python train.py --n_layer=9 --d_model=1024 --n_head=16 --n_kv_head=8 --head_dim=64 --d_mlp=4096 --vocab_size=24668 --activation="squared_relu" --norm="rmsnorm" --norm_place="pre" --norm_eps=1e-06 --positions="rope" --rope_base=1020.0 --rope_fraction=0.5 --qk_norm=true --attn_scale=0.172 --bias="none" --tie_embeddings=true --parallel_block=false --extras=["some layers without positions", "some layers without attention", "local attention windows", "gated attention", "capped logits"] --init="normal" --init_std_qkv=0.0172 --init_std_o=0.0 --init_std_up=0.0172 --init_std_down=0.0 --optimizer="muon" --lr=0.00106 --beta1=0.95 --weight_decay=0.14 --lr_head=0.00378 --warmup_steps=0 --schedule="wsd" --decay_fraction=0.938 --decay_shape="linear" --final_lr_fraction=0.1 --batch_tokens=[32768, 65536, 98304] --seq_len=2048 --doc_mask=true --train_tokens=1008000000 --steps=15382 --dataset="wikipedia_en"
Each number is 500 + 40 x the weight over the matrix's rms, rounded and kept within 0 to 999. Layers, rows and columns count from 0. Numbers have three digits each.

# layer 5 attention query, 1024x1024, rms 0.0624, rows 925-957,988-1021, columns 64-127
473522570475541465604510457431521446478511507492581462471515432506472465470522428547466512647519489503403483507490492454481521518492507478567520513494536505444458508531462589437459383521524529
452478587502521454550470514462532506507505504517492498490527494569567458522535531472493497518554571581563526522473440487545495472521493514515442506535485539461495489489536457531494470534511490
513483494509472502517503455497494513465537482530398469483511425491517468458554558480487495578472467456529462510467525461568530515436543482539431392488537513509467497534433514499528486470539459
519416568526498636519486454471385460455510478514513476515455530473466551517462468483515449523459537491563554498464554532615525472455469541520574534413489575508482551559490543467535468524599491
524564546509546422532526516554501466465480570491520555551517549420543477506520616454498532429527510452477523595525524506519464477460472434568466508534456413522577527506531455484486336511512522
511495502498462517524499453466546520504525488504532508478489424501511490591536494516475494545490468482485509467468490511496501508519508513518440480474552473481517534445523501464473529487471490
485482587467515520444500492565570424462446542513459527505582450515501466476477496448470462475454458490489506552511468503465409433478501522367521572572528553500493582456476479542562490476462508
449574500534454533438489436449480551452518464504492507550568578444527473455516513468585525493445500530519495497508575472574511501432472482502411461529505565486527473602481527545564538480551472
476528510476496483429522494527479514461507527534493505431509550416507483495491516454475511408575500570466574502454442469534532462453565499408551539504478485599473567496596484496480492557570520
488459530518496463484475436526551481551501525465447540516463521461540460559522522488468523456471495410499482488470495484473568517526477551458442468477482425463498509542497519513541331514529501
545473425472512428532465485490511482534516490481516537450568494445470616474491535559536557600467512430463465506511455491475551521462492451504472432487554521452553514440534510523504517540435549
499455474498496524481477484450543509523448515492561491504521451467457512547509485466449499460524476422454506490494520491397514491576486462545567491445463463545519535527559456436533493577498495
491528450569521509491523571505570412485490522445481540464545469537509453563542497474522490529564479504549502522516572437492492511470506495543466542528524455561514531522492567462483455522468520
555523467575456449506491473477521493529533520486560501487524433529463612533488463545496491497535518570498551442444467465520583541497461492447578417499478498477420513503403487438555517537515473
477590446547490535519525478525433527558482490526566520502429471478488471494534599515456531467442515552479542493508551435503454461535502549508545480568482466476493431463461531469533470541507440
461470533523501421422449509581439468388534529498516470502495454449516490546409498474466486481510536551499517465539543593508484569491532509476557600534586539455605512493512500506471478452485499
519464488496503447543524484540523506520463544526566546506552581439483559470513524538535526485547540512600542491531504555519455546412476484432543526539461476516537495521512572505443455527498481
475485518451545436548494449500519520509568464470493479506437547502474530427506496444508548511450515534495464533503550516435544502533548453432495497527479392533484551518481445513482553387579416
535525493547491460581487543527577489510455556492447517543443481478528470479471469489509489472438478521512490528516463438460621516447457447412561487513527521466533471530515537481510496463410513
506530492494584508446424489563534511556531471500545483508513614520550512477440516584550446448605509513473528541499478481540593545495478505543532504525525430497454509475501505517540509537471540
510467564406440477453480517435455377487512458472549431471545501468450561509509424573518539401477492463539461425497441550561434446464483492513519548432440468479604501531541482494548542517461589
542468495502472491434465432420521476542455514532468456483467513476523432456510424466529508428406508529533499467511506552528436532547557564582443469568568449621401505479506474463503567553550478
473484441529559437557529464438529503482561480485517489524539511534513405463431476401494569473553455507505487431542522551517509494439494499413541559502517523547527553543457416533457503486568437
529481458562475482526494453426502481490486431437564531577459449453497492529485576529454535485476516505459443498473523520530565477500426476510520612479484510511563508604526571473439514476520478
608506512624461439480529484410523480502491475551499455496525535543499477492481497354486470565522478549488454474571455522565516476494523496498491533449529494447490523543476471511408479532483542
501473551594515535475536523541533484445513581486363496490478510472510445559565497425510463517540496536505483492562534443388467551473481546481462491474503437511475466540483487524523519528496574
461516513561479431439560509480465513472531512516529406517488505466603441512479454527495551447560519508519494495463551471437563471513565510440438463508488514445507567488481518537433493466531568
406439582489557478441499443453511520473485497452508519486549546509492545512476530494473482467539493530477470453498544489506485453496518451466526542512485512541406511442431559536576478512474569
528557441505503482444547527486546510487591443575502465496545568586526465522533539539545513535532527513480534566511475582494480473563481528448561495473470472498529546489507469504503520474442547
469485515483498413555548548567480510466498534454497564471463526547438479519549511506500539516498521523474403532527456540463492482501512520501517540537501509569478607510440531512482476567491485
545558528513491524509473460496543557512444491469480509446471553452530483458523442490498488519615536524525529502569518526529462500551562478507552468494459555569503468465597490603473564429542491
441564484537516496486514511445482513567493469537496503533497436491504572515509418449436519531509444508525470480510534440491519494547461547530469435388484457542460452484534500469443515542482542
517521565500504519452497450425528477572517525531508596537463470477498498550533534430480473546435521558565497527472409502407541428474497527427543496533508455450464549569579532526525486587547562
529421534494543490486475614522445490488501482443455448474506469464560444504528565472563627483495470506489448479418477489609558584539480486551472521543504392546540479522530488469519430488433515
507491542501479496635415508437466471500529438572512465482510515516507437505558399538503490552554468496450393553497467495423477503503481512527422484471463497458470514446542473526518470512499496
387498546468525532522481502419559401470520575441497559529450492461567526529503490453466465458521524473506528508427477480489533546461434493487494506558472576467487578527484506484476568537608463
506482487466437495562467431548461495507529572561459433443574520576495494479522498450541488548518525501530424453479545508437545429525513468600503518544526525506595529479496505497505499570523496
456431531486429625448566527530456436469510406613539562552443505579491522525493496457521517521426591535546498498462499519533559466533440485486525539516506537463537419474467559561538454506560498
579504530553491471474468491464502513477475431498467522505460513498515585487528487413545484452547466471495552516569536473489491515457515547556451543477488438543494476529530500522461462531425515
498412489433547478541481491438610501449620512496531508477484423573532510593462499562433500538459434534499421519448516462488570471506594487506512529476504507475500515532525425428400540460516458
547525525460481508542536445521443411452448438465511532490488468529461481494488530499508551514477399524489501489505536483511467556508541523423453520467505518448479540489558452529483368566481461
497471452535389432502505502449446520590515467491497447548518554419566530395513483492568551537464531522544451524568479493496525504492565485492394571495419424493474527536497509492573530524513477
458518430491490500515472411625465413504547479560443493556490492457450503480457579459466500451502465505447536401547442590546424527496543514449529522514501515544415616459564455456464556539509504
530470492489487498498454484498599458484477490561484538602452470500520491562537564331453426479489464481471566499530471453520543486485423531391511456440530507562510524527397603501609452531573485
464519496537544456492417499477502501589592467536566552546535497497441529461506519483488547529493490408516505485469492454479440520511528458513501493512471486472515414514481557446508510571416462
478458475495470461490434518420543441469542475496595498445413493438419542495483481509448525420576475454493566517495457546444518533545581517470574498479365503548469513566496505435530496500520455
472505470561493522472451538524526495613488492473425548480540494527549493571505515527518472475500500536472481518485525483441521476406551514493520549518508533423525527431548521494443500509481502
522478515485494443557530471497445496477595432492583520530541459543562518480571440553531506526532469559477538488520532419469517445506516388482542548503512499441428432578531532476554473523531537
575552460479503493476550532468476566560409481538486516527477505451529525515482509447473550546467479558551555649519546453486515436536454407526606396457519486536538503486455527555517478475453507
530511534487494474469464533610513450503498469494472530490476466468504448521496528526479483518537484473505472422555538465535419453511516550512514586506508489503558469421461478454473446478504623
451510559515526567571567523501488483494553505528566512454552501403450500463565496506538489465521493538558573422512443510559471489508585422500496494468414534598476489602477530547523415494467563
411501447526560525547586476458506508534537477447525399541475533529525408443499491392466512512486504473494486554464505527480537529468573520497466524535563503517456520432512506536491493439590535
533503514502479426529506505522464556527472506430488540545440433476424477498472459445507440581478494464503467548481497489461631474471439546407579491582480502514465528549549525504508485520475548
490524470514476501466461570496535445485555557452484446440565510470493582513428463499487489438582585499516483460433517548548456552523486441547553484529468469451499470496520455537520507520511457
465475577437432600414498491509492422413500507522518518488490514530450420512516433534589510446450547502451435537503513508567512499520523493440556570538478556510550519546490476497459561474479475
469434501486512515440459458468478439465509471481502394514490529483591446542516446463424501462463436438540476493488545464474478563490588533604485436523552450534491455446509566496522517422443517
506535470512546426487568485563593574636537513539612506495562525556473436481388534426530508404570500525534496487571485541502532558474594522399514495514463425507522506523473538457518470517499508
523526478455480488498440561543485449452536443502488450497475494514462463484514461455442530469476500553502391525515421546463600502471442484518397544471445457536563517553564567481427504530526508
551539502522560405502495506419436393509520434455552429455527565482524423393475430422504502458572465592551458526429465462485514455565554493460436515484493490505396538502452476538487396498459516
550471589626526565459522576475551538443515556477470499465533516448503494532523506442454536490508490516535442366470507500452489512386494517544477507535547455580503480516528503521530425418509530
478512490619456455482437451541528504501566526497469401486380536483511542460505457546574485487456525436505518441546494447427525565482528534431510437492501531433473540443521534542501538475416545
441384603445485490471508432501474482560533579493512441418484493543485517503561495475495623544528512550459502453503476463537495509494473468493533498448525492511493491446391547520546547411496540
535500452456498498442580482568412473499545453585514443438519561510451496499519551478583534490533516628517522453517443485511506479546442508564553479468497510458445482599449445506518462562487496
497508506429557390537521512513490545475457617461524573585508581456533551492470473503499528507455587505521532537498424488487504579442486491518575514489477474604608533569529503500462542517597551
455582468446587478585515470536513531527497477416450545520493552476482408516484462575525563543478484534480510527525568441515538507491559507514606484517456462513545503456506467510475499447520465
466561535502494483530491468448501508603455538535502550516542545469459467495563465514512482486533500474480470549515482482464473498526477584576400473464510431592431509542487528528506502542502463
510491557598461520428518392461524418416497542435539544551441472452492464492553540445620536534509486542496439477424525532471498501405562493414491514525458518481414518498398574484500451499559525
# layer 5 attention key, 512x1024, rms 0.0611, rows 476-508, columns 64-127
396545547405534439424427480441521521495495519480504597512521546583515539519543481499539621480492590630494454482413494530513522510466450449494458596523484577484440498481533423426556549511374559
525565491517483510569502446498522564443478516485508466473437435425485433489517509492493434502560630493512426628476525408521544472499510533545499486487509447477491535530459458504473522465573516
526429513450552474477484500475485524536474552496466501542494441488547447528509532464512501490405507557567498499435519599516505568556515479543467586480533463433548566457486442521569475465585514
550485492488468439527473439449508459457543565500562516444469473440502557558471504465405447534527473418534474521386513418517503459478571458515513463580506465434566549417531506547505476521510390
477536468467429570359507430481479478543582485489538489520421534576572546498548388464478450466432415405529504497505453486498539508516487414454441460463449522514615436472456465522496467520575415
566520530541481478502525514474524519563559595509541581484500536520511459469528500462514476564449501481538410553454525520485465489492513480458467493520489459421548451472511605499488433488459519
527477443494559472456466604530535545440500466518518460517597455477538545499524455512513509528523496525501420583398534491513544457520486444550494481503506515404458520506499432453418437518501442
535499508496535481398507472512506452477577534454578456463571539508532436477515448482505521496560424560490516388504518455428506537493593435457534429509546544599521457479423452492558497505556500
509566504449454495544515588560517531526505566449555556488511460406456453505535438567576474418483478475485476509499490465565463506531464563474429431518491473448570492582492552518431520501517464
504539571544475467519452529528491462531550507540518544482510469555440526466445492413406463485431492527427460509546519543473510439476521532510516504515578462487528481543580478454521510511490553
517522464519458545512512493480529495507521485478458474506473488429518492547532549489568415494507499465540433541544524522517551513520487489522490496455480453486573487576411481491504527517578506
504453496476427550503444445492556462536538452475505462491509501411510510464515495532510561530563484473521445479384422501465515536465516467462474571517498530471523481453515561439553482547535504
481457497488488448542506439473539477483452418469547497513491476518494508597513422556563457500506580426485532552530529486464483529480544497497444464457423527551456514484467442538426521460582531
512478454517471517462524435488459546517517473508425474539456441467551591486491483426440476478470398471559545572583472524452516425462412524480530470472482548479598406521518556578505528441471503
522580500466490434495492482486499475461522537387486519505513503570523494491443472486618567647440531501519488496548475409499533508560546463550526484497535490477493499418520468484549502463502482
453495517561484454489489470490492528548550571571452557546472527389521519453523485544520505558518547463461413514515444406480465464561456453534492401415490502552446588429615437402519468526530456
550507481556468482466480479617445622504512453583366529547549605519420548530493569445453468569504513444552592399590541529495519531489487508624548553567597517489548536407543432438471443445471520
484597537497413498510557517524443498585501515454588513508538488502484495516534557466512485460479531471516561519524529555510522458528416539509520517519398445495461502552534543583597491528465445
383525531412459445555493434548524569517496480534523525420518468479486496502504435548460534504453427493471441548491496375484448444414513483493582512418516460521468602530499471500465529616538492
583556529531539479566541551523477496506459613510455447549363484476481491533530466554451529540410485526501514475445475486427467484516436488519454524572491509389421500600466510517514532602492524
493524474471486455462538543506496456480474464497509477423604578451538558465535417521566508440481483444499450457491499578485499523511477507568533475522553471446492515522529429480481544535519431
482471553492512562469542475607521430444473472528500534447491511525480528491437494557570474494537530502478533455581547510473490559542513462517437516508446591551495422548514548514538593466393501
514505524474549541419494436435549344582508577512489435540392510564543462489485397441450489424473548501461529446541530575559436541535523508670388555466583476575487586450504433497460530563521507
466511536485541498592534438506498577474555409547537481475538511586574504523529512460468537450536470548504502375554531484482483516505496570466547509498459484489503482592442480431544468561541455
533524542588545483583482574500534497516548551544480499477530413480506449492544573422616499463466535509526437466468518524483484488481492464481476540490450573558605496480470569472425503540497529
486452530534497474513455485451501470487566510528569521465518530486572475478519505484543439569575520567483509506496521565462477505456534476422475530502503571469411541532496509546538458526490555
500442458538524544412501474467541525458554544438562547502477441509440493557462380561427445505561430458497549415474525456460583639512614478523454509466485440518464552493502534476497454529527550
540497443460617531510440438548534488509511492524490461502534517422521401428483494500531528588530532443518484446553482518459415456458507509472459455520527543550584478529476433533496546458481411
534470508459513478454465481514454610462489511444444481466418418447434530526478532537477484568500537444560519464579495530485497433475435491486611556518541511470494470482451535482449522435454488
489540449459496495488554498562448521551527559594453473524590527537487479481475535512533410501514563537467540479502538461496525498518495461638641563548526494556557492506527412476515534398559532
493564496383487491544545508540457495491437555372505472564540500472520502453511505528490540506473583434439485510410439476460487582486439510436536398504512503469523432563607563544639493477593583
531600542482511480560506538504540561520496503578404514584508580433523479510460475484535549503524437534501509494497523558526486482428548522513587403468530477539551477479522402576451516501434345
442497569445486496434531525363529475505518420444502540516494547417496469444526494588549599462477463518503436551532458456501432478505508545589413409496531481463496503433527520497431486467482471